{"n_head": 3, "d_mlp": 256, "activation": "swiglu", "positions": "rope", "qk_norm": true, "bias": "none", "parallel_block": false, "init_std_o": 0.0, "optimizer": "adam_variant", "lr_mult_up": 0.67, "grad_clip": 0.5, "decay_fraction": 0.935, "final_lr_fraction": 0.0, "dataset": "wikipedia_en"}
Each number is 500 + 50 x the weight over its row's rms, rounded and kept within 0 to 999. Layers, rows and columns count from 0. Numbers have three digits each. The size before them is the row's rms in percent of the matrix's.

# layer 5 MLP down (transposed), 256x96, rms 0.114, rows 142-235, columns 0-47
098:465543522400516415386434465474535430420545528524558444491533496489456489378558367504517543552452490550484376541529499535574447366516443528426512
096:497443492505537540539473528464489509577509535476570466487458545463484519549622535516512587559605453433474468458463498539630477524572531531479455
096:504468540586481510457494511559438543520584501570446528487449416464476436415511521505488494456433502483629407463434425452565581499574510503460508
094:481423521379522449466622438486521456472467526430499530506532535450481387428532536549392538582438441561484504597525549559474516503458545524512454
104:452527450519541528494493537404474455457526541541512469518464538474500438385613390446486419524511506581504518519458411532576470572533512556500456
104:473504544544463483571594631490493504503640486494430468430398445575412469484506548433527562488560521542485498587474453441530492440447504503428501
101:527501427507546547509394509503600546527559449515513482560504550576527455531564488516607540479502453462434568440535497406513449545512554417393487
102:569464550467510507505502562393623454506435469503440545568478478488404452455526458587501444514462480522565477544534522550455578448489428583531521
096:579514470467449594493507473447436503617484548480428505530433517483542568541457544486451455488542579477462441522585452559482506608508485536487551
107:446509554578515436522549516459564501464449463503500436480475490426457552488496525504503566461539471506474493433534430463490542593524495562557650
103:588426430503396532525434584444485497424531543542463486518499462507455468403476445582529416426548547472484556451481469554491394509439441445559481
093:499483525417437539520518526553420462536549445499539605532502374437428464538486527541624509456541534560530420459478529510458499559519483478569452
102:493537489537508478563459468518492433388423582563529534495504573490493621459499449472418483372468540494580484513450432553533621494409471511564511
102:513493430478488477521507451639541476545496389479538490433595474533423462557550508475495468478473607602433541564557522529502450646470523513498565
094:421402422463571541452464511472570535534494472516489521526478519509440521518390485542438421490512495535588489423488478492415434456505524476481548
100:524494596501578493479470516447550556517567515548558581473537507418462527444539547514544521511577429493466511408489495474624520526483502477425601
098:425420508505467569550535612499501561562554495544506515441379469605525491507513501499565446556559523530403492570475498533419518444467492507603462
103:535495486510520557519461476417540547522545488556539370463488396548532508460577498507536495442514532477496501606487481460473514449437554565460556
100:483428575489424602599566482526521544463497496555563502510523479459534489493464541463485520421519461533535507509556538428436465517585484513513474
103:522485458533416454529519444447550544486549559532448577499428451507388529530596495617442468502483455555580456439498480538445540508455533562536516
095:557477460399413484528453408492502440449428515509423548468527499490519464450514577451565471550445493490483598534594614543585523578485481546533474
100:538545449525497515445583475475467571555533460503572487528508506505497493617441531457457456570432467446545617443545443502542519308527478465529578
102:484543425509511504427608492475523522502543450494605594504501431423512475603569501410559524516520466377454488527514468522467506437503408518535518
105:545530453486403520576494449409481521427535639457459603578541573428579533536478492582528553486450485455467467486501527464481496590511589482486536
101:564468564555480461601480423429503451508550449472505487466534565422445522576429551438530555513448523515473565445536458456507449404584439510547580
100:451488531538498475608452531504499552510427524507441575451508565466516452483558530452429580621538480449486420549502475423579554394392530494518548
101:601497519562421526467583464553579547496496472428498551451532497484550562437450574466471572486583511442547557528572489526468533476489492518528512
108:502446485524536546491504448447510510498538545613528527502545515430475500500466448555463423540590513549507475576426417463475512321504558487474511
109:482446553496470415444453451458583489480439543515532454422488479555577499554457418582506522502507454453459541469459480542572456495438511485607503
089:537541452519477540463448478507423516533413537560469589535560511483531469474463535471426502510531426503489437498371448485551510430516536577439504
107:433535400529444521527516509601494515481502591424538533501561482475474470502528631504435452489523473533438468536386534396481556584473560459493439
095:514547494482466467519430537601474542448542520520528508553516503530573569565574589506509460526420541466557514479532502497444473581601520369508525
100:514496508541387436553582523401454523535510520581422529471424508523517477569402456458586478505550513512478548480464535472469482477516517558533525
099:570541493565455427489493498527523496498449458521511371419536524408426566524406463482468500396489513507588468577494408520578476466493482607492395
106:495486468586380411532543455530517468519499436480520498513550469468585544495448418469501465510477538423506515505433480459537480507479533561462541
114:525498451501504489488549539481532515529517487493409466536505468522486516509508555542460584540488521500487485496481538522501498675393445490391387
106:456588493474416478579446461451501581483619516546465483450483375535528473521472574490490491557368491501432513511509480530435522513488494412482418
105:584427513482535442567540553536569513461493575418445542489476568512495631497465541486469434514438520491504460454437468523546625583400482482443570
105:496526512570535488445493422503488553526465549559579520559484513573538442481544450468389490506574416447541586449415555480504430411543452534491512
102:510550485513485523471498532632553508415496473495572545495469432478506462569538451482505460517472503371479551483502473447537521384463486467461396
093:439555425466553500519481464507501380469471551532514476513421547515408478482526484513426555523553463460469523451461504533509478425477564576473543
101:467587534505538522444492481440525458596475423552508582566558456586429429531587505475509450486518547566400549568463602455545491569541502527443436
107:488496467506513473534458596447558556542504507483436513450536558441503490539477583463555493536490570519481518455426442521466469630441552509501485
103:498456384533551594541515517542415474558456459514519486518516471543498559490426586456488479482578528535573519559452480480497529549537623482516466
108:543479496549408478463597535542496497498530592457461547486494554507557441475408517487492525547514594539541434576528525540524514529498451491540492
098:430532559572568498535494483443418477536426516429407484428442431455431461449555506466545497493434531483485521418429600479510548474469488503538545
101:464514495538581532448492470473516487464489450453537529537562518568538540469547564384483545525561509524636424571526547459527541457503491480506540
099:491510566527524458571466419499564472465408442482484585507531461412482559530430578473470486399438421519485466432569499547394474577467594551576530
098:454597477513401513548482404416562521528401480517517565591583455410413492512509469542492492527460453520465569543521546526481370573469495581492433
100:466498568561542575512486501432533557522449544530469468482521484518499497393478457476511595522555473451483396516414468471495501417495465569433466
098:501531549491438485448574403435480531437422528684464481538412494444499566414528516455530465541527539462471449541551506464504467469456543375525543
095:517485471458577542522496487518424457549547596477471561406531402507486471507511468555467486569507562468450400571591530480470495612519578538479513
103:494492396514539536564472486559496562503572421530516460414482509472492554569571490466468443453515599467444549465452554451543415425494540599555574
100:455531513537592544469495561546508449639583545442440494461557456441481478436542524523461433509533623454483445428552390583483413628451513482496459
105:546473508511474476591496500479588498518567424473471465512489509574504455448375522487463472412420431557408449476478606429567500598411514567429517
092:490523537522527529575499534505493477455500574452558533506490572528487459560422435509539528323528555502550507483404431463501494397519442513491496
096:493503389488500491508507544557476586465421499539485420604467553549462548410444492503470499573502524515413500552476492595565542492454458437433409
101:528570563486434521445487470459531505498596577513458588580513566521524388492510469498542547532594482454489462457501514472559539525461537480462517
100:519536422469568451456474541513507566496517403473482535440578517561545525454480514491504452546599429508539550479516499472532450497610487416512473
105:505468509520486534471525528527496532517467559628604488482575538527528466465601428487511497586398433507453472466560460548440586484571460423486544
103:438449450353629496477476525529546530513492541619563463520499573536474507498494511488584539445472423564506491457406515556455564588479549480549536
088:502491484522478348503576587504561559446525451416539491469454465446497467514537492489576561424536447498519521490480465560484483538538506487529516
095:542402451437603407502453578518527487531607508450492530482596519582459493473483468503505519521422498493540504486457457551590413588526479480500542
097:484464508437553486531534447518544533470447509646470473549476505484486609460492399579470475480611492507488469549521567460494510394479473428510474
103:446523473472507445462489463474448468485547451582460460549546496571408486453475425495487508425476487419429497508461556475489454447448480463531472
101:494477517479390450456466394575563549487551554571485468516506417554461471484458555552530479520561419474435498381462465530488527420585522492519502
108:522522528532540525437592513512515571571468508458499536460525470447560421509494479505459443565506521477558493434507505515562595474490643508431566
097:536569527585502476536500483526551519558507477544517573486525450504489482532519439481461467547486594548517519503539409466493386360516479482546459
086:535487521549490509558578527504462513448484470500519526433467518388495522479482421587459419527512495505587475471494397425533527581459582493567430
092:556563539513476485574513438509475536491490524554429550474367484549584476491473383428548524508548459508446569494491585498519558353417496479473491
104:457455486433455510549522515531567543468465575477580522546501545560519563493521517493486500566457578474480554504446503669460505502485441489557537
102:524504468570492527568454366456474519504598461586550580519530514504475526435424417412511496597525537520547531527502472536457545519492508475470553
095:478469470513474516427564448524474475524481420478543448535481554460442489577500540567454499536533503473495526489618541495503548542590589485566565
102:443537487501531471450506552558555567607458487486423408472513536558494521529428518450556465567467526483462436451484431480581422519443523585536435
093:482499506469479509606583552534559437464429490524578492548487501549492535557474412497457506494553521578586439602504580594482483307455535449541451
094:502460468517486550568448471495559567486447421512454494441565571549508582568564546514574589497512585570538471483439567505477542585374502510509495
097:506575462564531461524541443477580587581488398500455423489529547479500480595438662405510523541490436490553548461507529519445462533547492461492452
099:524459528531607643497441439442543524500513477477612495552495578521508562500522470485429472483529493459488547545499545512555437524506553554519497
108:512482498510662481506536559573455547437540507582502500479636520569543452468448331529531547505548498471508559524462491511455553407520473460538461
097:470480489541539473535527529502466525523527507476579541474499624478530553546494444450515472525422583464433546526424452418552415409508442568484507
100:502597399534441613503364506504499488599508514573500610518471537504499446466524561602478519458499481470503408466474548525428494491542535497470482
091:392506475490549478575439549551538538429439473440460517449412570447507566572464458480491466372456454444584504523441456539478514467461474423521464
103:438525542485598563469524509560490469460449589429497525400501516424465459508565527426524547474600410439408482519544526504555535658549587521503544
094:464426552510476537560506487415541542467558500416576504515471597479562567487549385525578534476495514458379440397474511491492565392588436550511525
095:465493527495516471491589419472527512456490381527518432517448470447560549472536643601506508521571477528537535467482580514474588549513499485458562
099:505532429465530473575441558471452412479434526454410547586496449569464535496516482574547568512527469537573411463515514452402542490612458533451564
100:480566439420493465463543453395389557528488590472447510550539446507460484405461390481512512471547517533444473510476503448521523419590485478527546
099:568560563595498560478462557512572555523548492596472565414509457496562476546508447483436529495469444516553508533563523489508434419455545484560508
107:576454500551539491468442455513481493460567451518554448483512503503437515494582487465581405484457593460490530482463467495509408516529553523566447
098:570447511481541464501522570523485534572578445531488425437498545504498584498558547419569466523439465417465482564509463611565475564557448461542545
094:549514565473559448550561428500558625499523456509529394453490495477535564482473493511533567472505552524457469526437554479507485517468421412485378
100:531528452580543537451425412554545471492547573536577387446492454489563522560478472589585520437471519466456526531524525582441462480494518519533495
101:496449526556466456463478440476444550431469539532487430433479530454522410532432418495596442473491499475549452406533513507427404398538433514499551
095:450610507409473521569544533465515506574512562428543482487519560563518523531421584510449513526457372519446475464468519495550549567589577568412451
# layer 5 MLP gate, 256x96, rms 0.0853, rows 143-236, columns 0-47
093:497449478476451475403520461495490542484500448527456474508480501401528578498447541504499476505423545566466485401470431508420518525521460409497549
091:484490495441466508542468527544533617499513465476409449438504485465448642560451563418470458479507485534541502467512518479489568578548454501516515
100:392554398430571489472543529519548498508456418547467492449460417477489531481548569467589467524532534515507568445521513487484481565476511501484449
104:518584476528543511495546480513443486439551561533536530491520508473437465477519627453496457469444567543436622596488531456532516515498470451539572
103:575502507489545388437528479485479540527571507467371510513551482526488484412502575476505472448412472493575522502539487445529563574574517472554517
108:513580572480484405558497548446469550454501589478539506394545439461484572434545539556458447463538466562483484555419457361556559599446507457445501
099:559531567562549616414509485529533509500499526510422460467485385456461545434598546491476433491483479507442571516505473427499570557465524402428564
094:502504387561487440448500604439461493547402516510507531522473436453406524520473552471535520525556537497366533537424418398562493550599522536467481
109:482475447579467538564489604526501454487507505578483515480487387558419595389510482559469498420436491458481526486548554541511462543551422460467404
098:560575499498509479433568519570510518551453426508491539441469535470543543463561562430442491505452530552497408416472480524526453546410550496491490
110:370520552462426458542492584434523422640572559486488539465513515510472520447437470535508552536586574495508540500549477520474569538421477517483502
099:497532621434522504495516519531549522503509443414432511488485504511483461527474576512653498580558465506434603452521526451492563516513462439550524
105:536450493446435505559506504552489424521542548505475518489574485446454495529533547425572418550573566511493391497637528482520517494557426425428586
092:594522485481490549506484416616446534494489525582475420540363574480454464395528434521603498494500516506468551438475531502491455507595477470503489
100:473558502449491427556532506492569466568581514466521462533527500446524551566563460424426508506444459582536509425583437537477511539518491544565500
093:482477426519507453508518566447561478528555478591412499472395487557461527463459523504492514581539463524438459541555542440545625576505478514503469
102:557409466449475491479490511452500560480414453457362538458548473535436486518393513550571423438492603449532474485525461459539478539496525399470469
095:424452585380467544487433490601490580584536544440411522488535420496375471455492552558509478395449550472516453515459473525474528498518500519450577
112:480473472465510531499558453627509545514440470421452537456526507466470461425477532520498424540482524460522620501401428488484467530475488472502468
105:489491467467481591464504580504420410608475589430478529463513410546439626463471475466471476535515479467450553490514575509514528509546465478414530
087:513511579502472493509469494506658450531471533527482576564492549503482530457547536433510612519502472546571519522529574544503501538468417408544534
109:543474477559538540468503604504434530603444481443467505537524414446506565473515511471365571523477532515460494481464452506519536596461480462484454
101:504452553511578544498560492565431463424535512561415532478558520587515493381560587477563476549533484532475476495494463572628501560553466510469527
097:521413491548556522433500559531538540467455493591563491462442510517453464490435530547475484438394540532575431425577580492476512507563446464552484
101:507497454448474477506529509609554502462510530481439576467471462486489517477489521390541399422500504497495571472524417512571537551504454419574468
105:471438532511514449610475491548542453464607475487528509567567482579425540442509513559507401413544473478498483605633455474552554572514508539545487
104:528423521567541588435521563507497520469599543485456472516488522623554508495512601551479507420508546470548554555439507485433570551512366450557452
104:538508576516458509513481503466500478570483479534435484485549525503381616466538543466505470617497471636486506452604534564488511543508498472464517
088:480536486542500487531476498509499588527419488430537542504548478569483497528402413454494558460518426439449485551537450488530468460541476484511476
099:541544510475445563540505504527513544510503493491540475409457481438467552442453564420507437571517537559485408514518465435510523500555455437512455
091:452500564457504422516532488430553550494497476572445477435461504517510460455477435467429519561629384607500463491464488435497575537591445531451550
098:450569535499361433478538521607405527534563536519484499448536472504440536497591520601451554512531442529482543526517561510428456553516538502538441
095:475442495518423513462533537542469535496550510527523554486599568542533537481514508551473511532517557488500522394580493476488525495505381482521458
109:539518424563476452498543424426511591543510544393427498440505483404527494484537538517460507516532406487472499472476453447497525545475512468480483
108:481488588470536530541493511442448475539566587466470542432496497487497497488528489534466511414469555475471437457453464496516536568548473460464547
101:505482538548501516414499546469481582604501488478452502589508525486376536384445522571582522486387579381501510530491447517488516522456498529489464
101:567476545609489560473460562468438440453538511527570535539539564544563510469574518543565534529454611566553450575557487388524451596489446514492477
106:446447465463450484447601538578420489554517506409441505481491553463442461368522496560404483535496568531519477505599476481489505524522419500517462
090:441422534553505445469573561502453461501524478448547424570450410519476531535508500651567502496555603438414503565562526494553436515554491601495552
098:455478551548527581442511554439466442527427676517491516421594494500470496371565499501490439511465529546478532530514519423574509517495521380498489
102:519500489472517483478583418487625552509456497505419600582511507472524490489499542500614511553505556503442610492562506410488609544437480506497532
114:578454460506504404532503494456467489531501482534392454427504450478431477491503568430526446585425601510396469526494558471499516555558522506602524
101:478510537421434449501459538522570521536520501390395455494536532550528444453463508603524562546486417430504484555518484422474503565439455494427533
104:495430603542469455450517402503495479514435512470426481567489534484437446475414564432554523636543515547525458501550407483523548565404473465556482
097:480513541503396494540532462579587559391573519526466513504475564475523508462474502475433487543474450442474540483519581516528550535514442552530492
098:449520548505484431570509547521460501488446464524543542549516414500546490463449615483500481556504537550461522510485575444492586528505388486516484
101:502533506529436499430556492521459544550507529514567489584475532507483409493430540478480584478512551448389514611500480498424550560554526520524537
098:413492472494547589513476490466499502480427468501552475536534475535617511494494709501594498523501560492498498503437489436555590545501509509483480
104:460495506542501558450547511542495619494557597474473451525545560547481499576491520483533574438457574454475540519534527502506532546542438365554442
102:505476512475504400598418436570563510522558512444503523458480472516441559502523517565476465514464445510543546547519561473487491493452501530532524
100:537515498446496493568553456575506621533518508446413558457417546538452557533446592442560500510550565487527458500455519373517507544525501555460502
107:459419533514532476517552533500453444489504491532564568507526465397487571427438559555453453503423502504427546502556478420477535539552494491503540
099:447526564425539524440545514527519493466463495529451502441445467493509521463381430459520488549525566560530496476629544497526485506554387421574471
103:506392464448481476619440579535476515458461564500453523428486328536472477441483597481481425528442480605501508586459507451564601583475493572492467
091:503477556508397482391559445487547567610430517444464481461425510438509509466486440517445549506451473454519562426421514515426468529471519437496462
100:371498572451483451449530486483447498552514464474517460446499430395528548472484497559553469429493441533529406393541539524434572516518473530420495
098:492507391530551467456466531452421561583478600467475532391366452481455488453431485497510546502449520527523476567490367447495507487480461505520449
129:488458523472515536525533542439447473584477427447436581456552493510531542437495648470482516466492455490506450460507479391565657618472498509569561
098:456455548510503456381493524525532558418389512479554441426520540501508401493491552603422442510432541429403544525560492554449526532441482441489484
097:443499559479498449516510490523484594462475510469513483457476548416521444493443550451579498421422472515526524480590451524396531519472445462616462
090:592582477522473496517430500529386478461484522512493606486510538526437411479390433400538501479473411384549483520526472453581462513563440526483464
099:469460427580492453447517530520525497578382538533463466439513455500426524490489610552471486553499500438442538577530479469484547513558514452518477
087:462422488543429456577565487511405527537530593518516522486470413588467447482421451563461496530592494581472404502545477488595518510498586496550612
095:456436500459395516535579467560516549427510489502498511449528493501497535504481568381555529450527497491511471520494492512505500548523473557492473
099:491535548541442472483600512555455528573460435491466473584510494533508489465500480532537480490526385495509511548502559511433546515440485476485556
103:387428609516507611500577539522530532515563459492420500531556523595440551450569552557509504444502472527572537527530397462490562533485495467481533
093:635486492574431579548426480561493496507528491478527491580522626458423545468503530519502486443477494533491479542500493497483472548396530554554455
104:459465418579524552535462517460607479530487553545551462421478451477498495416502533471419476510453507465521512530548537491564516528529396436535531
088:585448497563537490545611531475614565430495528485500454515475424568512466489480536406523517476532429451404451494575635460534546507582511469532518
090:494608489554559594537585594606489494447430574499461527472457512557486443514494475472526539529529513518599439573538475497539557553484442461433526
104:499505516482427500531449564452443538477552598546455523443554341526423545513489517457522479538592506557556513418473416449596564508478479513450449
087:518479551510461534646493463506536532581494553428475501513506507529510454530522450550518470406556432512514501424493510521516506540552493539441606
101:505463536486477536435482552516499419458496583506455528502499446470435553504566556560560559524445520543529452455489544470475507553503540467491534
100:438491530464448501453576493538568604487524468493492518555569487512475492562455507548506483579445491490452520508471472512494621542452504515421548
105:493466510543562445470495530454532505489561521496529509458478556537531567500520546470511624516456502386532474513409534504555535528453445429562470
099:501578472503445374557549472558484431561441498440498510446512504519505493496493578516496505506570460475538542523554471422569472500519506438532527
098:407493494423571486421442525484491464510429487426377542529528426493376572483434557559468546495523513521496460537465488513560545544479530420503554
099:486510536479492599545523547542442464511493576504497626444484491497509475488499518541589539516548513545457585442399471496540544523499342523511497
093:466557530445536433568551525530444555442481519493480535420493513472502589519517441509458473453448395460514436585584470475541576522530501576503570
110:486470562537534448472478544463454474482484519467498481490586517540535507489503566557536540540503525501514442457484532520528543524509568443467500
093:374510455473478411426469574452539523467521434450443507554474447528500559535554541499487565486518484536480509550541513512545466502563381501523427
095:470510468429476620468584585517544500483548454463533440539438489546425469491411566510564454521505499561509384470535502413555543550562435495521508
098:480412492439472471397506644580573456506467523442483519497425499563535575499453580559495515555516522510460384456468471478508564495492485504436517
098:476448427499482498543571478481545505491594519433605576489581562526533476496482566615489421512546455555535539487508530521525696587526471524518580
103:568452502522475564510554517571435579450605542548494592436558542406503492457446534465538426490397625482436541441531417465515487526492504517518447
101:507464521433517497510575513512484498488522486532382516527550458526502583513465525525560535506534498535557430501520438509594561536604518461580553
094:488413523517456430512384518442524523440460486526531509484413421534528490430459539540464373537470475645444578536539492474516496525500476521533428
090:477375556518522466548529491428406557454481522503489508517451441475471483516390506524449462552482562481434529535495498521481497549613497506532593
086:499497529468390530482515503519460522522515445502604472488515490481472424507492487523386473499575465515519580537408550486469473536652525514572579
090:586424330539552543509448500535479561524437466457495513571602479559549511484450552550454530461504470506435515513514485507471492549490411549552594
095:568531498508518433512580528529548558474501529502505485456604536498494542533538519546518452398402519510551463457500442443581486522523449501483633
099:525517422526536459522555559406457463511601468452528528501458584507482471471470621555470445441570529434529488544443473446444559525472470499549555
096:418518513516458403621530645480463546483544458463484444547458517470519506436538516545509547423543533521498592558464496464553505504608556499401454
091:481523524574539485511516528536418569422493503441404583493487507447516489488372537415396486517497451502536473481523586491528520552454477459437434
# layer 5 MLP up, 256x96, rms 0.0796, rows 143-236, columns 0-47
100:440503494584474495434473427520458407416488465561470552490546561454596514530450518527511531466444523466443433433512529560464530510442435447518542
096:499516452522458520497527473508569542550551510458454525488455354468471439518636493558489409437444571523511472461572495417472443524501478481535464
097:425507451531555360505434403545436437508507460505520611463566518458491590501587495500477437533470427488537453518523602553514526485531519517491508
108:583442503438583452445642511586547583536584532576440564512500491475517568484483564475500440450520481537414534528473517545500577483482487578445514
105:440510461460492474513515473478526474510427473506519451462582425472462512428460452570418491346432501506513460449536554444435477530414564580516447
100:556503419570448519475492430527542434520559502498529421437511450544529544518508462512549408516443433464453504440526479596528508509488445475494528
100:463527525569521486397488588566457532477485522496491489483532589509528504454506498460500555516504452470534463460520443567563464442465520513502480
095:509424438580475577501541419451440461443453484494516570460585473544530562468562513547548440466473549621449471404479439482443481543465437462372482
100:568549613518488428537541592480514620547478460482421477467449536543501505529476521490591465403508535489472429541582505475442473460472523521451546
105:494450489578446477475588465560515526439428590560520530455490555582509527531445581547468524497502512490417409519483432525526565554446518451414511
100:575441510403547569517486488533494522470528598553484536574506405538490506571476495400545434401495503558533547491542534500549510481477507480456534
102:520528497586573497540553555550500481494500497482517587434451523493521446509541512511441370485479525473520593525489557596426517485594536487532518
101:573492439477399547457524426574524493472468557510504473566493468565421533499543465572555563535457497496494506439468585528526494505557465638359527
095:549486464510532567462581451510548562444520470400535526511534471412532511529565506457600465480476453398411586484500492537544458498429457509559482
098:502479385588559486517516559515450499551486523470524523597518458521433561530575467535385526526554504481397581514451608498471496493529512540397424
098:564409399513428520569482521498453501506521453582539499473487499559537417523421523518562509543396524549364550516588518500556511557645490456481471
100:480497474475501527519462554548482539404520431551471482523560412552523475457459506450471466454545450490612520551454507437569479496495542444541468
100:502433586440510474532417372458447486501480588494445480448573552558446389506539528513508540521497471496464503422393406506514488521505523499507466
099:515403487471508522439522478568478503505403548533557491470527576409597536528576507474498534505508465424478421467532542465466494473516487403475538
096:477512469427590479560515500452495541555551439551484552465463551430576484537494533501609503380550476663516545527430524486390489532439502524425504
095:491504509478488482515484540458486505558382525413557478493445572496500530455535477565571566575544509553450448544412443530534386478456425538494452
101:448562528472565555455501557490549515492551479534538455502528577518463419470445490528508497492491506519594449558503393587441464500478561407532510
106:456476528573562527550523503489459429503536606424534550536540481428539501486524537570454507489518452429474464560365477447481553531477575524560558
100:468510528445508518415606415487541596603466503530427417505457440414460479437585469479502468526528476463561471506517518505502511462469535554487537
103:566491389533503547470503458510525525526490462648489516510540558435472484440517431474462540411396482470468527455511471494565540510635474491448439
103:478449467376509488513521411571533545529467474484563524631558500416509404502489498512583553500439555479491528490579529447491578483401470500518496
102:578501493624521592529490479529434550526542601494577446507467546456460454402594553596529488509420512509622607506424513423454489498592473453477443
105:528437575484477444385491544431523471480550619551530563499467512527547455523552535493509478481553502520520427467425476610438512535423488400425522
090:457516542564379458491513465466562500571622520474556390481495412446429553437523463591468495540496552509573531494524475519470535489569509480506426
107:479553448526462467441517397422558518572477482509452498544566539453495511413461415498461469507489515440518469516490532496500484449488540530614463
095:485463427592559577490522505522458459484519546528504584504483567534520467465509442439497540475479519551479642465510376539424463479508541500494375
095:454585497509500459584528556571558446510500492573621526552545597529464503508463485530471527486482515497506596592549497448515498502513471459449461
098:489500505541456596560476525432530543467476526513515492416554476482502407409418473487471493384461511433539476601451518425548582495523499568428528
105:509505452531450462568488572514479386486402470530475542542495476416496409454520570407506412459486587495463571435464500508472520530554486439413491
111:495487467550487484530515468597554509396475443544567398547502458553491442553500511415443477449444420490556476542478470522483441511572537475409512
105:519512512504495469492482508560409526454609533539557536503604523541466557476435450507479475525529502521438566618552497429529477517450443427410468
102:506443556494476378428489623491558462467455503499443552429444421515482470525500538407451455471433403557511480427557561496491470506409507521526495
105:426491521463493515443544595409430543565511553456447599513557535510526493478527489471413524523562587578544502492480476439475463481470499559495429
101:571487486473570472510456504477406561564507396542550491570446491532584497480548614578450447459509521525554537472501475452460515539521596528487509
096:490392462462523518428516506461430468592379561439491487541534478483536503433481541542530531515467473565513542523432522425588563529543517456542435
101:457537462532508432466476524544458518601545498438460589490482526502462536556478471512523518582589404472432561513470384452420493483504541497409565
103:533570504472572404405516426348455522519557507503527416522461499445552506565537463518472500462476437485449444570517483578449538519501491519487585
101:465520453467460518515536454464587504454481475457514497546512466445488419528618603489563491531437488599490409545604557454583548553475550580507589
105:471446471539497453564539533435409523506525527381551547483466467503548559512553546505566504518476467539515564412481546396501523480448501524609487
098:545503463558450514451510450507518566487574486493518428499486511484450507542456629460528549435543617542563409489449444486447570542453465490608495
098:594527543520575403521471433469538492555445484539526540511580481440563622505537587482425415444521566556474439482438425473470500521524533457500454
098:485512571472490374517502514535453516469513553578445581566566500501487462548494494368512487531488548460485563554470477527536497453458453496427526
094:492451544477581460556445430582511522478439453453461542558467459496563490475446456468453388437458598513501614560455390412599541483462519436448534
103:459456498453374538502405575455492489515426572445514486460476538555524524465525539559459445434450426507574503605489482544559461496538473460578465
099:511492558447556455538462526518512455545525467449499481573475509522476529479470564539512520541460503613575516567488490479433498534500520442580415
097:567491524489457589513535423602425575475480411513445404513456432487576528472453538502425455484509438585442479483540576467576545475655544524527500
103:494471467516469476564515501480550404536501372470509487497551442418466502537523501574571455436553530420526482503569527374550538539470519560582500
101:574487402479458487503503480480447434481464494430479609551469464537459471468472520471526455527423437472443515502478463517576446469445478559628480
101:538469495539465446475562534509547535562567465527566535531485649530551513589524521507424585478473463489410517431499519378465545508471575469447523
097:481443514498465478510402529532481547539472529499488542511477459427519386501465490515463581455549546456577432553442428484469449456464506456481410
095:517630474491441431494561495468577539531486490408540543454518477445526536508502441461556507518637539506406518509573504538433449487485545561429488
099:433441486491488486530413516418531477489522523533535482547582392492466574472613433543458580541462448443481481459430486511446490472486376544531491
103:561478507573459578490631475531505560485581503415522507534508430527562526566530483527578519551484450485479467368525532549512513517440480466482551
107:514504517517456494498505523482544545521523468572579497514406492424534507506479551473451558459646582520472464506590494478530535522508549490461480
102:490609489542520503551438590432517522501471519509596486484561472605471485479478489470510585495531476496566473500516478488571433484479439548440475
097:532554490463508579490550486530366466417473495537526569561580457547509463519457499457526504463486552472497472493577480580478499521571488632501463
093:480496488477399518495501533457521568410487515554422580550509529470523485491503477455451438486491560439538553522439376426494418467459541475452514
095:464529479492555484561525501533463533455424515524423436387533497493531513459507489453496502542520491610553492502543593418498500502517457508503417
101:510374509600547474419586453479519566459535445559473493503448454512516425543470427550476458552458461430584456517464456564474518524550563600529556
100:472444585571415475474540567454506443467447489536481543410467541482520514424490482531389498523555422482566516459480451536524597521509542499482554
108:520524436502534568473427506545416581540474580480487425468553434502482454459481494440536529529393565514547520449462466528484490481523506432474437
092:489496540472502510437501452501457444548481416451511467518532543524475405508532527520563611468586493473372544549435545474482472521505440493468439
093:458470551446453531567386547525504512552472506457521421442535509517478576518538440496438606482598487540478516420493457499422517453444594526454454
086:434432542529480518586470488495558549464457562591476445485457474541477538492481400453477542438547431515502468460564583437560545526499348439581473
101:579536559610432520521501465495523563551585490511479505506508469446518504536562484492391435477423438482520482472515476574437513573555452447528558
101:456584493510574568602434502508488588509621510548517491450459559481600552442487603483413479561464487535544467492466632541409536533606470524537479
093:544573449523493420485499562540551440499468473395349487519492515456393533468444445522554492465520526475508511479481448438550519498417483441477496
101:402519447403438493458417547460476525529485440467500450538543519487483474551394583517595540514485526436475412529516567458518496496523457485497450
108:491472496444497513578564557562506562522532499503420466549539479547477459508479543577522446610440500498538459559519438545520534529562567532538590
097:571506429491624544525513537530574462524536521557487568610545550524481470444490555461444507513388475479481546550521586441549556516503556479449600
096:536509465539440588557554385515549516517440560488565403480577497456521439538427494548534455532479445499510469492431469520518465438684449457492483
097:515455590409555550479436443458571507497391538462443462550566512496568483522427483436452558538521548558434574528495489584446470525528509486485493
104:508424477507576476476525483497472456526562590474448470528574532495466463411488498458540473548466519444482486565410566530476531490476488592573467
101:434568501535442554542613459476478535488584525579481474555562546522602504471498469488534477437468472496575431497523502528546537490501519518542543
099:493454552478491448489528417542517434469441486473536522453488464496546439400483407487403452487596460464457555483532511550548536482562511591453555
087:499485482529483512435489374502500410467574527477585464490551469553481450494509476560475530515546510448495440507538425477533549518552503473489369
102:590501451365449467466470473601462494470436532431508451523468502438511481500436437443498463502521420479460473595460567506491491448513496559562451
096:569518520441527489577360486483472536559588564563486521461544521483466465549398492482511535423433518471488504486452457464454459550460462540586510
096:375461503509546462534494489513435429575473495508540526508465519514481443468510413424517432469440531480517534492489458542494420448420528496497418
103:550522477512554483434589498475456586541475464463552516436457595376478536411497509427464422382510510475625465464444444513405522495501490474599427
096:443472448635475524562379571536462426528500475439527548492505526544535539421562568586527584573498451491562444455482504469504459504494469516532536
098:487549484573467482548523536523498539458473468486578538498513445454562451445461529519572415545476501583444528435442506508583567494396534547567473
102:526475449480529501564424494462590491466491501503461512506436462569461552488544493478527470438590457525479479511530544430490495479504471465541428
101:473404530534390461546410492514480505437506476520582452578469502547523549442475535588544663441537468464538514548532492483525509541510460562511472
094:492607467584537517491468518478504474551534467424428514476422519605474459475568540491509554510542403439537529587459465468499433551412501582544418
099:542562502491461457457566511592530484483438419571482554559527459502479547456440536551539373518539496453445465528548464551520532454582534451398548
099:469487479491538509525480545463474454457451562419556462509533435500508512479525543479542493653586487513465502527491520467524580550578428511423443
096:517406440627493535509486529412416513603487475532452505521539473401539379495609581546413512485535570520569518445434500433489502567464489520437565
096:523448497485432493425583481580446456546468514448506579491485527464452507472526471531426582522479551465547554543455527467517450515525581600408504